config = dict(
    n_head=7,
    head_dim=64,
    vocab_size=8192,
    norm='layernorm',
    norm_eps=1e-06,
    bias='none',
    parallel_block=True,
    init='normal',
    init_std_o=0.00539,
    optimizer='soap_variant',
    decay_fraction=0.938,
    batch_tokens=[131072, 262144, 524288, 1048576],
    train_tokens=912200000,
    dataset='wikipedia_en',
)
Each number is 128 + 32 x the weight over its row's rms, rounded and kept within 0 to 255. Layers, rows and columns count from 0. Numbers have three digits each. The size before them is the row's rms in percent of the matrix's.

# up: layer 6 MLP up, 2688x448, rms 0.0854, rows 71-90, columns 320-383
# down: layer 6 MLP down (transposed), 2688x448, rms 0.0873, rows 71-90, columns 320-383
up71 099:065123123130113113078143188095117133125187105162110166107145118113097079135153143131088121103116087089055063132133122104135116175126108128101109154172168150078125084113152174100171169161198185
down71 098:131185130106131102159144063174107122179074151140128142144167162138192131143128129132203167122134146122146144170108117082179172180151136137087127133103090143135136165096097072145111097181096088
up72 104:129114151126104082120116149054166111073160212067065171126141198171117111106099087136187132109130139184147147036084122149136141159172142141099108115140149135185093151102173117099104102139122100
down72 098:118201128149104142122192079170099159164078121181170154116133058161120104139129133147143103109100166131154096129132138137079157111098165118152149098146165088122106136166175078121107133090106128
up73 102:156087047167203117145145150141068146140104125154100131105137132089132116131129201089139109145141127162147154190141116140115155133174112099090164172119184193149185092055092116142192151115168115
down73 104:097075116109146150175170104160093144192083101166072106122163049126079135128165149082121093117139118163141135100123102138153100156148118131091082092092104099157110121110089152169103119122134170
up74 095:113143098110176187178098093082168148127116079133096087166146097150093166141137092068122078131212166099126160091116142177168120182087081142132113183137102198112135140160103124155097109137154144
down74 090:140139167127145115099107108157151084086121161163150118100101163113151141164144132086159160115138129187102065131144122130083174106147179154118189100155114112133084134144139099164153117105090090
up75 105:080107082116130147133164161139148204161143111099114109115143154041100126059071131125116071101066129171116048113147070183139176154139082112117152163144179124120109146092094129123140122097128118
down75 097:208155134084104105137139152078108125094121108161092177193115155154113151158150129181177117132127120111146141155090176087124105127110141136057091150101157145168119116147136143153147080160136120
up76 096:130143112153151144160149125160160130087127158129066145102085179199094174138100155098107153120117162154121119104067083184189172173136130106161171118170113105087095117096143083034116116144149136
down76 099:095119071069119148136172120147190115146184066136148079173109148163139136118127128158137100121138074100168147168143139102094134130108155119093144091086103089097126168199141166179126146119111163
up77 100:122074097142106087138184094168165140068174104143106163117098088138098105158147082161146111129138141124039160147131119146122165137164194132132065088111162138117101087152112122119132075112155116
down77 106:156103128151066147171133132106110127142144183100150170092126148034095142185157188135079145124100086095138086172121068134145075119073142111130155158116174131116182085193133115084085143172114145
up78 095:142136131139054082156081125115152160096062155089160158129154158099151131134177144149083156149117131144120141096094158099066158162136151107138095190113118106119134189144119110125160127132156119
down78 100:128138120134167147107108163119147132073153191099115139193131097159135112056173142145167116156161091070157055151107129105156201109156101106086125130120211133107105156122112099186112163144089123
up79 100:154130117110101152132068150146106144093132081108109103138125117163200122161138192163132164101170132106055081110117184176054152203107060097111128154131163194160134145145140053131111121118138142
down79 101:125097157119115115134131114170136078129160128110081147111125059142092114147090089135186082156048152114130152190126102079117122122148144136109113100140112079149076088097135146154140122123109138
up80 099:161146116063163137143156125129096095117083156081167142128090132126195081165136119135125060130155127175155108170145084078123095129197148150147153119132156115128107070096142180124135106152178135
down80 101:076119160194143149129096106096145164145186112166090105105085122143075167096119117167141099087112147128059103107147103131180139150106127127079128210100107103126175181182078093108139137085163156
up81 103:153109119103120070117144138101132103140102087165165084110123132113132102114153108141103088024153122113164132103158154084155164152120144140098114202101110079170104151078080060182079169129094082
down81 087:101146083107108147164132147148083154151142156146079128148134126168089120129108166103155160151090103089097097175142101140066150110097079148111134119141138147106111109196166196089113149121151129
up82 095:148131148143122151171142143163049143143160111144146115128104148132144128102076144092150092133143186156140122161157099169120125072091113099123132141131132160181080213097140106143083150129153152
down82 098:144202126040198123100121146089162113129091131116105162118119111127116140111165165133136162141155158161148125149106133104147131148182121143193182135136167127078144096093085150108093115112133114
up83 099:120199106138146088106194131099117173094159137109126121099166170074145082069157131161113129141135121163139119156111149111160105079131115191129069153106119084169216114128110134135166145149128157
down83 101:132106089201091149159107144109126102140133141167093093076167141150142086110088104143117135116146084107099147114112157139069139113120126131127136127076128162156106202098173152095144150171170138
up84 096:118084145143197139129160122102102056136164137097119096093126117194162131107099162105136106098163106163101155175088053094138145133148132210053082117120152183128091126116127088138168156125172072
down84 105:115101180128130111158141138152126147116083083143148127099173138093116146139121153121114129181158081126165083088133213151162140183042096060159173109105139105107100120142153079118136090114108175
up85 107:116092170168221115130131118164153141111147106052062156080161163101137130091178119121123153190078160154078129112155123123152137137160132154117129152107162174188113116163170119132095111125163117
down85 109:054129153145110142090125168162121060185130150127139102157144088178157098145103080100070145129117110149140141144087175124158078162139089124153072099093096067103130115125177118154112163139213113
up86 101:175124100128222129157066080185062124147119134147119127138075095147079127132149090133124126108098170128154154136152107113090118151156165177154159122157150110134137103141113080153120150192169162
down86 101:089137122119095145145080150097179142125136091114120147122143127108224134177183123092120128129120123180054152152098134132129123123086128078125124131143173217146126145163087136179109075168155128
up87 104:110158136099108082078161164159094128205202123184138117146077103117069154132112089087112185160140087123115109152104107080160139096134105155128169114106117170153110148096110126120122132119164148
down87 104:071115117165125090177125203163136117081155118104180128184091139136144132114167073194127158098150169054169144193077117133112218148135104144102116148157104106118118135101113124084150132170104104
up88 100:155147154121155137103122142132129066131139094104071129090185093198122128122088072141128139126150131117144112193115103170120091066114090065109166111109126110137084120156088095141104126158115180
down88 095:130109152162135060175116145128132156121127208123188143169133161154125177128132167145085119097120153114112111121102138067113163175121129172182105124136164178143177110158172129142109133111177073
up89 089:082134101142157122194195083131077142082102152097180088170167083101085077135135131094139106157163123124139115155106131105076088122104066158145106169150117164165178146115125135120085169134119125
down89 095:165185158126128166116134115174131150150129107127142180139135133188142123094112178110094091102169191089132141096088102103154155181174163159121185116083109083077101124110148119105138136135135149
up90 099:098106121120158163170117069174139131107136168200126124128144116178085163118120109130087089113061146164120073148135123146139151163136079129132148117168158155170143122118154124160151037139117175
down90 092:149163119119116121103161198106116140172148111095085131114144141122119095153169141108173136116147028074159128129101097085147123154136109142085099109128103149089102109105160137153116143123112098